Weights of a small transformer language model: LayerNorm before each block, 695M tokens.
Each number is 128 + 24 x the weight over the matrix's rms, rounded and kept within 0 to 255. Layers, rows and columns count from 0. Numbers have three digits each.

# layer 13 MLP down (transposed), 4096x1024, rms 0.0646, rows 3920-4095, columns 96-127
100119103133122130080131122141083111139106167134097170107110102165115104135140129141109119125117
107108164141141135154103159129100163114120137111091144131124126166160135133116097142135130130112
155159096107165097100155140096108124146182076147108143127138129112098145064106136116117138130135
092114137110120098129163102102111128119076130095170093087161144077154118150100098138147114099103
120126131153131119098114130119141117109113136121148129114087110087114177138096138110119086177174
124108111168136106131168090188085084119109131085105160063118162153163158140104117081162130130101
091164138125087128153116145088124116093116127128137080089146093121090116137118155116150125092127
105131141117117108116090154116127106151139119116148123097138104123113144113130146137115118126106
134119151096132146131157109153158101098192146099134147146151125071085125152127211125095091119123
108125158125109119129139131130141121131130090153147163097157099131167148121135146114132114130122
088127109126071084126106101125095118126072128101135116137109102100133104087093109106100092130121
116102100127111130104144107112126131096084095139094098094119084113069131100166112074149082099125
142135124110123090102172117119130137096159115142098143111112141144151103155167096125119145098100
127105132095126125160133111127107096100106100131099077102089111117111112107116170100108105128105
140119143106107150151145160135142138153126135100128157164134133135140127131126143124096135116178
128118089144103135122131129100101125109142141118099148109113149136117129143114106131169129129150
108141086133169104122102153151070117140101103067117140153119144120087121105175102082160128141121
107163123083136105106143126110135132120126109111139122109151110123162188135123108110107137150112
145143128153138151119140138118151131140132176149120151115115138114144119180154122165155136135126
139132134165172155163153120114139103119119163105179114167126108136121156107131108112140134101167
100108118133129089084157148135102152115127134103158130109108094126119105104103087141107129123099
142129132097105102116122089099119095137102137124159144133099100100131129131098096148148121099106
127151116137124154118155153131147119130123134137117115116136151130141114120082164126134168119107
114115132100121123105118149133115161155171214140128122172159135123097124135164140088181127125105
099150112113146120100117153149142125140175140092128136092146146096119148125122136133130122120093
118139102162149126121118047127123091151131069082154138067088105149161105084150087106141164096093
163128079114101115146136098095126112116130101151110141116099106172095094130086115116114115119145
136097096124095093131142126095133101134127107119116115139122111113139128108117138097116159111121
129107151139126131099181131109154119107100102117132082110131104128121126160132152124125120164091
113127131139144111118142116159126128100117132104147112102101128106118120123094117121118127119110
117109145126131171108150101107115143101106126118102138106162132106085133110126111136125126131158
103127138078191111108124151118125132096128115098112103143121120106098119077111134085114124153122
161140137118146077115152128125122099138109184098130122121133111121110126147076069109093121098061
126120126105128094121106121152115122148135123167156101133155179105119138179104169106119109139147
099134156113118150116099119124096199115109105110150089098097072104159130115140155112115101107078
135122110098100125145147113123142097115126119141146131101179118123107116118138172115124162102108
117106106145150111108086119135115121095121120109119082131154066062092111087147080151128138109117
083108100131135129104159117084122085114118113158138129100120166127118170134120096087114124119112
115114153148117145118143086131151131128106117151130120138119115116140108136134163161154147142126
117155132132136140138140107133140133111132119145153152125110102101161157130098163154140144106146
096166101114104115115097148103152106100126119135130121133110125128143130111131116113109125161123
166088147114103103141158131125125127152144161115192136058116101110096145118196128089120105124104
145121064085107135114078150118143084151139133115083135102105080123143095111116099126111097150099
093127131134083128120106111108097090102107099126100113121070102128139132135137118113159100110073
114131124112120134118132128141155097127133123118119125127094109100122130139118115109137115132116
105125103114118129107154121152128099132114121120100119104091108084098098109103153121103126124142
112150112121091138148113118114129139151119117138092106136120116102138128125129121140145126138114
103150135131149126099129097174156149166099133102123120100131125116126121126146098121132138100150
151132155145112106128136100094102183075147110113137116137084121151098115108097131133157137111116
122141133117114155104108127097134102147098113136176137140116124126134124141141136119079129165121
135091153147132148149093144133126142099100128093113113117144120093114114163117087145123126111121
126097129115103098150176131169158139107125129121104102047117095096074083093093138136123138144149
138097129114155133150098096144122122106135069092087105125104107105149057077134165120143106115126
142096126088134121096135101082084107111132118156153105116133108139151125083162098146093106105110
142120076151134119144111134116144109110085120108096128154119127099095132103107126106091180109128
146144163150103113120112130151135082100124123142121102101150093102111147132128124098125135115104
117111134156158158143113141132159125142161113129119159134073155106121094155120155098090125151136
037104080091124089073112092119117118145145116115129161121140096093051150057124125066092106130143
102117089127136128082107149088122113115127120127148112130131083101097104124129138143161099125100
123138136170112121181181142129136142148106160154084155151122096159093088077148121076146117127064
132140108148127116105120136143134124133103122117178084074107111116110154083126114126111100135120
137145152117101071133133111142145127137138128120103144129122156106139133140130117156140123148122
110127131109147105109119134108082120117094089103131097115111112090101112115086115097127116141116
167134111129161163135152120131146173134093114124130120167150163167144146102121121166170135126159
126125124089083127182152150102093119132117117105132134158127109089105103150124130117119116124106
168149140134133116092121105076085089083124101094139127152149096151096118127156101147145130091113
132109111147139112114160130135157092123111100126103128181153116119100112112098140134117129091120
104131102095069100096128100122119149109177109106127140148132080094119136111153084116110071126172
143109122101131130073082135131158156114091118156134146129105151137155117135071120113111115084115
129108111107100120133133113098102144125133083141099133124129100132130152108148144114112141130103
114153091096126095084094129108104147134103140116101107132117104133125118122142112125134102126146
129131160109113128154129076115116104178151176124113168165147176137144124132152138191133170157113
097128130123135091131123127093129125097097107088099110134111106099089155115081103150110104097134
136110131112194105143128139138136099130156075129124129132132139140155101145112141122128139131135
100183173141052139133088109111151123097094173132102111158117161083138121136091136158142143134076
103096115152117104114120113120116093153126136103115123091096120091125108134134126113143092089100
105140116106105088149114095145152095090113104143108148069138089141115130123116146104069115089122
122122095159118113144119126114138142132132135108135136109113138147084133091132070146094149157133
129115111112131113120114129122124062104103124140093160141125128092105101134161119096101118088108
110097106094123115155108094078059128148123102127122112088131145119116161085106160108117118138127
129117133122074141063117119107101125127103087087107125105130095115099104122126124114101105151093
125103108076106134141127114152147157114109067161131138130145084140130090149103130131106105092099
106128154183158104149173143165142154110129127153142131082124112122122109149145094133141172124101
130100120129113095113130151113142145122145142073114117109154137110140108102147181083132140135103
106142150073132104126118115121068127122098131127075121125085112122148099113089097142125154118110
125105157122109081094128141147096103106170141161087105152130144107138117089204117095136129122113
135160162130106161115185160115119160122130127136119100125128123112208165155155116158102097122132
113131131141119143121108179125114161112098171136159116161149121091139134106099154091134118124159
098182114120126123149140151138122165114092082110157120096097018130100094089161150100130140151119
108097127117117094101068142110125150121091134090131133103081135136143149127133138116132111171134
144141136112117171113134119131149125142165101098140128134144109127103161129145134130140132126117
153144114129121175109120111097137134137127115121132133137092096148125151144089152132124111124113
155151099096101099083104090133170137105109088117132195103118150118171113102107144099110139179155
100109108111135136125152130125147131102099140113123122127104122115113146117156072119122120123105
068094134082130132155115138141121116125107106063131092110090165084136117092122058109105087096096
101113120133094097125122094126112144139119139144128099136128144098119141157139100105146114137111
142114137118095145144147112089114121094102101077138119085086117121155100145150092067115126116121
125088096116085109138105168099111116118051144127131176128124151114136136137103104122124104107124
127149085154126112164118126133117147119157129116123137116125116090174148137129117097116087120111
095139093120119129095126136106115087129094119117133099105098084119101109125119089147153116138131
131138148119131095104104107136122120102128114164124107139104123134132119124134121120131160174126
147119115141128130078162093074119151164129120094047128108102144148084153178080120112114073149096
157166132135123163124132116152135137118169096106150128099126118144153154113140112108151141142126
108121115103110078092090115141104114103139076135118136112116110114114125112159113125106105134133
134136100153095092110070113166087102106146125141130117093106084100134119121147118090128122132059
129158138112144134127116106129086134106150131105119102125122118113139107133100136134147095129103
153106084133102133163142142116134155139150110111135159102129130166120106100119123166125133122153
098139115112129104109116163156183155076124143073126125136107110110133092101116088123072121154109
131176167134144104091108093143139140094146150108120120124093144074133159110111131122131132118129
100094099145088139110133105122116127134126117101138129113126117117103171110099126135101129118086
121116129147101112107120110098117114149114134135183115128116133111113056121145133112119071109094
170119135173139110124123133129117176089138118107136110125128164180144112143170160187126123125142
092124123142134121092097109131092141175142126111143142104093103137105151167107163113150104131118
128142112117136197126109118105038164146099175115138113150146117120140126128120146097127124155123
112149139079153085121134069118115128149137144138132156089156117128143094087141107105110125130144
113112096119116134119121123110141092110135153140133109123126123136153144120120108117137134140123
119141133156126112165129122152092140159100135165116115117098115126160119118145108106096158106113
152162144157125137140086109140150131152121112117133152143168132065115106149100112102114105135089
150140104107103103088115109119140131130092136126100140095123102126085100101097102118087130143077
088102131152091136155115110087127088103140170137112134107124112078105094119172126121135143127100
097155130139117099136136139133158142086163117130120101132119123148134125154116137090111144140115
119138107118105124115097121128155125145166111116165122113133158120115109143095125163130119075146
121151082139129133120112091148144123117179119096134129142149136093183166080127158172105125146146
139121098106183123165133148122133146116109148140122152132161133138116121133108153099127125122147
088115102136133089103119131107100076136093131135093122110119103106128092132086105123122096093090
112116118091143086151115106124118098096096103107168134164117095123142081127095103077160127110128
096130105170111128097172148142121099118175129152114140112103091124133181144122128118129121143117
098113140145132140111134162119129153143118128111179131142145107152143131135144151127126112140156
149133154121048124157105130119106154126115113158140174158153105092132101124134118069121130105128
138142136124128127123152109157166111089150123113089122109116116127115119113158105074123116120141
101133138140091097109169147141106169139130149068161128133126124111107115096121105132105135140102
162169126161161146142126166108130120071093166107061115151115092176135128081130117161133125124142
140088119125076106120105093182145143143105116151119123106164101152152136119160113084128128129134
139123106083113143119143121168150069138129144127127159150135128109147128148139094125094130092115
118117089108133109110124115104141167140122109150116132169143127102140132156105160173099136172066
070113070153122126151148165108121134121181113137104150121114135119133130100135098121131158143092
149113107091138130099119146142145104154113144123146123132127149144115139153130111120159130132121
160156110108124137120162104112129126134121130113101133145095105110115150086087106110160097147123
163136114130129090123111147119139120136138121118131118121085131114101140114137135119178100131099
100143093138126108131120089099141096106103089139133124087121098095115130096131102112096131112119
094130119149142107161160137119154148144129111161123128132065131112142088152114141098105159124147
111166108165120115134103131095158137113133130128147086140098112126113115123095139118117146099145
094094097112082144106119109147118103152117125112143124129142109109142164112159158112164096135093
107145099133111128126145123133080070095120134081109127086161131113134119113084099132143079103095
153104108088105162149139131139114132134140161115106138122114125163162139067140144117090127106121
131115119158083084094127110127124102089167127122147164117140179138100165124117145145140103154105
120111174110106111135146154119127119073053154112106113100174096123109154079149117139156116127122
107135154138169128176125103092079158090097146119154130135135158155111154145120107094157127115128
102142132108084114126089122127110113090104103100079144091127085107112120111157107112125109095101
110147128086124095134097102140117121115138087145123085118119120146107097111115081150084076110101
151119126136152130115132122115144081139135105115150078093128115104171149118146108141088103132087
080115093106091095147155116089103080097146120131109126139106127111121128132089091105133116091091
092134121157155141104112107112102169125141119128134131151109146108096111153130089150138121127106
114120101135079152121120121126103119052174127158150100136131111152124127106112064134152126108103
144129111140129129135109134134106157152121116116136112108146127141171123143134147130152160157124
074144106121126142137140123100122118104103096114129127096160099109128103141107131096168130101120
153107142094107128107135120133106106125086110163113158107119113110129128081134122119113154165091
113136112134156168176123146115081129149112092106106117139135115107116134160124124091116125126135
126137117147146138139122142137173134123122116087139094141167153135106124174112122134126136132136
166152118119121154144118097114172083103089138125069074120111183074129122118127130100106112114134
090164068101141127183211152078158114099060095075161156109136104130098138109096129122099131109155
049113130091125111094105104162125135149128143101143152163110152112081121157129096157133189075160
149127130107106101072107117121140094136135116103120142144114141120126134102127107108115111128110
155117094140121096106151116131104134134110111094130126114117114099108127120125119122125112119119
129110173096097133133132105101112155095142132131123106143117086140089145088120154131142078111120
100109137101146088086123133119100126118130153125089115107107126103127114073095125111086086121132
118125158119136131154157082128151097145066123100129139092154143137150125115124127122123145135125
119125122114097119123153136134121113129139122120133145129111096118108145117120124135111126099116
075176161106109143153088056146109126129115117084096100178134105116121079123104126075099134143158
109094110168142108110131134122066099141140125117132118126145132130130153105094088124109132117142
101130148090111106115168117123141110154105116124105122117112111108075135125144135132103101102125
122155079151134108106123112114122103082159100089168119133126117132105134118116100115154121112104
111116090104154133103103130133101191109104077092140127138103136128116067088106115105125147109143
114082149145154132180121118147115154127123131096098138099150057152094109182123100125138105154149
120153125130163118129111130060087074151111113168147119089128135154109168127143123104108114135123
109135169103150177124183160137139145136120124129084072120108068113143176121106125101187181131161
# layer 13 MLP up, 4096x1024, rms 0.0766, rows 3921-4095, columns 96-127
173127142107170167150128153123121117125153140115139102146099120116138107073132128101131108148137
147062110108120123139040071153102177142137080166099111128095105155141159063155162115078160164142
128121148123142123166188119154097144147132112106112155128147128093117089137064124120104104116141
148124168128101087159083133134119107107142116149140107116121099136170150097140126142125128090160
155130148148102105089106157110129141134123074153153139180130154063155145108153129115091147118149
149104116106104137086089086100101132131125098151104112149160124107132108157157146175101138152120
153110146119097136115132151113094155136136158129095157135143199098094124134151105151165144128122
142132140113142121137124182141143148099155145157102165121142135099135162163125133123147119111132
119123091161092143136143119112143114115129116125111146143094134058095112163133116146116130102115
102136140157132089127138119128130136105143146131097122107167143147138121111143193110151164073129
155144132087139128141140147185114140198125116126131118120122115115130141128107113121138118139153
065115091101103141166114117115148119164154117109066110193187143148085112152149146085127127165157
148144103112107152143094119111101122135125138133095143141128116121129130109139133128077078121131
119127129096129115141133086164120117119112127129128084116147115122115065161147138140157169111112
109138166136137130137119132094117093144134106120118110089197150145116113116085123124105123088115
107128141064119084162138119135086109145107095133126157108161102124093174086099105155097143157119
155135147109115114114145151124136146131110131128136136123097164130105171128119109109131127111183
127098150114120091170131082154135134134155109129104119071109145145131150098119095105131116148145
102117155141155114138143093147141143143097124122122150117100125142189121148131143138134147130150
092132106133122132131103103185123115109110120094121128133129150078142105104130137123132118108139
153140123151088159159106129128119132136191108082138125115133121152136138117137156118140117155112
146135171139131118130104113124123113122143094140161134141115111117128125137177138119128118130171
156133135121115144116131122096130107188066136108171103101100144135120106132139116132109124120112
143092179081119110131106080103143140099133077101112118155127123116114122115134075155113120122106
120105131154154103138105122139138138080151093171113082115143149147138146103127114107149150113084
115123174097118109145115163142126084102108145123121097138105119113152132154120139130115098133063
132109127095139130095127149127111159144137108121139131127084120111119106125135172106134127104139
112138145151114151104111124138140125102110123109135086143112122120139148122146165087114139152100
144107134120130124110135192084066138125136139152162146103141134132130115085179124137126143143126
109148163136130109123104119108100147103154137108165101152117176106128100122123165112123144118134
128103136163102130139115099136146106111112154159136135119111094148137118125177199186141128109133
135123105095115115167130139126123159086101122143134122110109169162131088130132131120173111075144
150134149126118160147195182093102106175160179173133102133146151131114123161086114166132133139126
121088147139120119164150128111131127129112134153157138128120113166126123152150142069107155156048
141124118135153123084123124119121145111126143107109153124122125116140154141112151110137109138161
134133150131152124112102164167135108128137120147145110121093124116094144132138164139149124111107
112144135141130166165118136166126096127140119143122149155156085129171108119158129099178116117109
119121097153112116122108163151118137112120129107115110155121133093112081123155112096098122113102
113130155141111115121102124132149111113151142120125136093129161111080129125154124143136139138128
143104125111104127114110124191154126074130160115132142097133145132150152117137146134118114141156
077105101125147115190138139131081139155099098071106173123103128156103121142167190113140062123093
140077102075137076108143126102125103124090146170114120112100125189129136177138140105166111098114
120061115121146104141165110119136146130117092127132133129098104170070120085157132098182121090130
123128140142130116115075095140112163132114136121135123116178123151149133130140153126152141121155
154141107122118107141132118107125140115127125141064101083107121127132103128132117113084166131131
144092124117136114094092126156139090133132139125098119091114141106122108098153139116140127121138
106149134104134152148129110165131151144111079163098162142132130109102117165130117138133118107132
130109173128111109116164115089124154104139120153128095122126117162152102157129122154125104145115
119151123143116132102129119077141089120094145115127151126123082114113138154196068137109080100116
115112091155128106147148138146161143129119141138082113121170116136085098137114191119135131134096
137092109139111107126132140130170110124146144103136178090093130133132098134121164137120147091135
131146126114093094149118108134136104108124145133090108140090119145146116095151089173166133098122
111107141144119114098138140113179145147074133076122181092107126083146102132111142099178125127161
137139160122114146132138146177102141168167082154132125089148122151141161213112128092134131117150
094096149069145130135086098133145086161145115158121131134127107112149127124140146103095045159109
139094169105112135108157114164122153108110186166089168120121129178132151142123169166106141088098
106123082097125109144136119088127089156140123137109120116130122125162138159096097115121096096120
135101137172138107135125155141151138168108187091138138129129155148148178122130153110125127126137
134079090163097146159148156127121117152089126109125140125072096155104140083136147152165144141108
140159121132117099133161121107110153165130116133153109125143148117092077116118144164161099154116
096135124136119144155164125088163093117158096113090104136096190140162129144104144148081123129096
120113094132143125109127141179123114094086133066119134110166124140144088132142117133138080112156
086134115154110126160117101146126131160118140145169166178139123105158164123108163119094095115162
136087139116092168133113092141153115122136101116150115148124119166156162133088107132143097099119
117131084136122163164128121116111168110111105141123128143172113137117135165089146161128134113134
108128142122177165159117119119107113130120150164109101122145113101085107125137143155119119100129
138136152069121152156138125132107142123105116099117095121123126097094129103107122134130085144159
133183111120156131134120173112079140123105132140111131106123098099121145138080101107145090105118
106085149116119142118121098117094134142145127137120135138112117119119122160132101116088103145123
164108127141151139131154066154141118137131113139075122092125126105126086150172163134091126086148
133148127152127197134122139121140105143098128158148128137129121082054179142145156102142119134090
124131125112129137150105085163115118145134123150130112101152121145165119139164177128111129135116
089132127158105124121113153135185120136101157114128109152142156123120109135120095119104152160138
077110185109133133107118153111165167113129113141118098086100081132088087140095136143142154128073
113112148118157102152135115104127135118143141131103124124139148143095139091145133142098185128097
160108130141091157136138146105168156102110152096104075091131089175159090136110118109165150108092
128156111137126138109144153175145120113134125171125162137125125129140193121092176121119161136087
111096133135124109097151159140135156084176132118132125123113129135109139123118126110138106179130
101107153144128157124117097110074175166168129140119142154158174093136185132075237162112175137146
126125132103119130124172107178113106152115141123113130138088096163121141140141119125129122121149
137158150135109110111087112132128151122118160133126109078124120126149105087171176109082116130121
107108114142103145123097130145148119138093123081126142154146123129111122134187110115150121138139
121076117106151093130146141149117125112134103082132157128119097094086151130118111150121145104098
106098134121138125111093150175103162133101124080123131090101066155134138129126109138131156124121
105091137129118157128093148113099085135131115105127102103110131138108117156098152142127119135097
108153177158123129111149135115141092109138170142095136101129125084129125145142109131107144156128
126144155143151134133145114105105140118137178087120059141149108177151135130118126079118164104124
136104157073180126102113139148092155127143146145128080156160140094137129091095149126100101052180
095140125129103151159153161119114138150106157113147136137190138138100114144163138128113121141116
097114142129148101175090134133159086145099117138108123111157111162150143112107149150110115151120
128148106114123113105156093097121143165173139164148143093164141128098123122125151116164162127128
119146142144117066149095162146179133118107111108079145158134114122126102112103137132183090125100
098110157121143168115106144107157100100125125094160111093133107165148112131101141127106121145169
149122108139116111104116108158156131139143118127121140132161100131125128137113202165094126143074
128103114149102111124128145130119143099110103089120155109133188098129151115160120087117140151111
151129117155148134135124123105154125125142160153133113120150085111103131154098131133131128101116
137128178084109108129110136116115142138153153151116120113156098111085156135135131085102132102138
107115129135112127113144098123145129084110105112098115136154123148141125096116095110087150104102
170105135123089138135142134112101140123107105139118141124109154148129115188130148125101136116135
124090179171123159083142111113135160145145124090137122095140091148132150154118101117114100145188
108173107126094116157142088069123157110163129172141102148183142115130108093115183085070143128140
142108146129181153152150115115151132163107167099161080188142133167138124192136158095206119123170
135112134145095062119130096140184112158137185126107139094134136133101128106152120100098144102167
113132157119120129126099075173121102143132118104099115142102149125111130122165115144167150139136
137087127152133144173108120113143121195105129133148122077097137146107090108131110117096156158118
162125147136089145166123132129123157149149114153078138150126119094110096166142138172090099066138
143128139085114116145103152109136136138126155125079172167128124131133133164130104125128108156100
145121133142138141141091132099104121120176124139111162161172109118127125108096124152089086116140
128142145150156091106167169152164146126129181141103158134160151134123116164135162126170152152127
091139138117096131097122160127129164127147119081108109089152155131149126131123167121154173169133
103149139155125134153113145132113152155140160148129136142138160124146108129163158112102134138132
112155139137113104158162105145076115140101133116104097163104120100151107099119123097113156180106
123106121151104144164115129128135147071134114141127075183158169104146133138094094108092150183144
111101119104131171056100143137112119122163102130110127162140161104112157116143119103127099110098
120109136163123105105134107141143151113122112125132112101117129105126129098139141114107104115115
158102121143097151128112093107108155125145111131154167149159140126109168150104138144137145138138
134152124101167123083136104088091120138089170090140138149124108117155110113176153136157135107133
108123168121092138170082135106122153102154137142144132165118134130142160168130168173139140133109
118169141143160101082124106132056122086156136164110157122147132125184135103146084144118124165149
099124127142104130125126123133130156130131146150130105088158118060107138101136131139134182121149
100109157117120151136152128123165160161127150160158153164151102114104161134116113131139114120109
112121182147132192130097125111133139101110094156122094163120150095119114109130178122143106140103
114151152173145132131087142149156134135153086146110137139107124174125160153121093157131113119121
120085124115122137134137136139131176123092114127102138156140118133173107100133179134119161133124
119087132140163145093160128144144143146126167158130086091149152154174109091120109154151110126135
142093109079137114180144114083115139123130118082132128117102077126120141098130098151127104063158
131131150129101121139134110136143092116129095132096144090117141093106096102129135104121118139123
112124171124116155105152083107145136118107136121067110132117160142113116124063158142087109132168
165121088107113147134153109142157104157133150102126115118100122129120141103092158155120151131132
132103131108139116150101170073101132127127137105114114086165130145101125122141165146107114146071
158137082139080149116120120108110155164141118125129159123143145116181071124101113111099099125110
112099189141163133140099147155118172130144165133101135115133149137110046109113113128122156054130
130118175104132103128122108122119107129153145119170101092147134156145153131121107166126109113146
125148136158146122110136128097135087161113154109141155115139105125156108125133156154102118128131
127119087123137149139131127104131134147113127102144081154092147153132111126125065140144120142141
081149172137121091166087115162126126090116137111110109136104092098133112088112139100115157111105
101135146128119134138147078186146116129128141121118109138146119101140115122116110120124118175142
127136169131104148128150149146105128155118154148180083072155103103132171118130147095091094185148
107091162107136171118171122131097163125142116146104156112131124146104130121126095154114103133102
134165104133133139165107138099124077146137150133130151082134155084145138106156168145151087143133
161157118107156145138125115139119098155089091118136166083158089128103097133125122112138117156142
112145114159149111121140144109124127163128173124094134123145108133155127139122110123097178159125
152083094123131105161132125106134131162141163166141186153150138122093152132123154167091113109108
154115112133125143148097147150190145098117160185139140117132141162155144126156119121110103120077
147092069088113143121135133092134103182075109150115159110131096087124116135113177142120107072142
113146149132118127073135153115109130118150066146124169145141131117164097151139100132109148117156
102110150184100160084135127088088189108114144122157116086121123127114164157110128153147099145117
088115127137145101156113174089139123129106165125113157138152117110126147147112117126134114130139
090140131110141152145128165119129146073104127124127108137141129096123133124135119150123120126127
103126098100107092117153124108164133125118142125093076131130098187152112163083124164114133129125
143105177111125131102127119111137105137098139101126132100129151126130108170122160120114111155153
138115127158118114107125128173096164150118081123142101071147111165155120114114108127126151141138
157134124119154123120126118125131157114134047087135083137153178099135100121111115143112122067100
112107134144124125147027113142130156130118094176137133155148143088149102099151133075152128097103
102106078112095125130158161146117152110120101097085159143150080100121135141097140088124117133115
088160119122154098177101145132112143119110176104127139089128095097148131096163138149143154109129
096090111132132130151103145133119145120155157124141140164161125112104110121161148143142094166130
102116157161125127120118092086133089146132130134128142119107125126134132104161128083154103097121
130137097103109109175149142151120163067079101115157071153144101157085138148108123125102134124067
150174102109093152078139096109172159115117151114102133107181115146136156151100099130122156106123
134138119116105186141103155148124134116126116138168128150149104145108126114090124167103133120189
123128176108149101116162148117130122129142119093132129142149158111116160126100153090100129134169
123118159144111136138126133132142109078137161149139130104160125136121116119115133087139152172134
104108140172142142122107115109132105141103112139093158151132155118137145143137136072089119134115
133112105147125100098110144142137162119099151142097112101176140163104157102091176112161134131114
098106148130093140126168093144082101097110125130103113111167101077121115127148120116165160085152
158133166103113116130130108132138122100106138122128127130130101116098146123141111130146117130126
111112123106138156157186108132119139129143129093166143162155125190134099155125172108151152202135
145114149133107079092126151103139122135138131153135103092139129147159183118128067121127158102129
109167084105121110145135100137128140110121123066079128150091137091128138125130095081144138133125
089126133149172099086162132119138137133114096140098119144097078108127112094178151144119133102077
138138114131135150134115128113099128125113155108113114157078120126139123128118099105169128091151
101107114136134120142164162152110166169127147188169108186111102171098127124158091108095161159130
130114147109118092117126122159141079109112115143090084144140145096119108071144132172106107137103
125141168104135127127139141110130143138117092146129122121130107130124139139147146134097169174149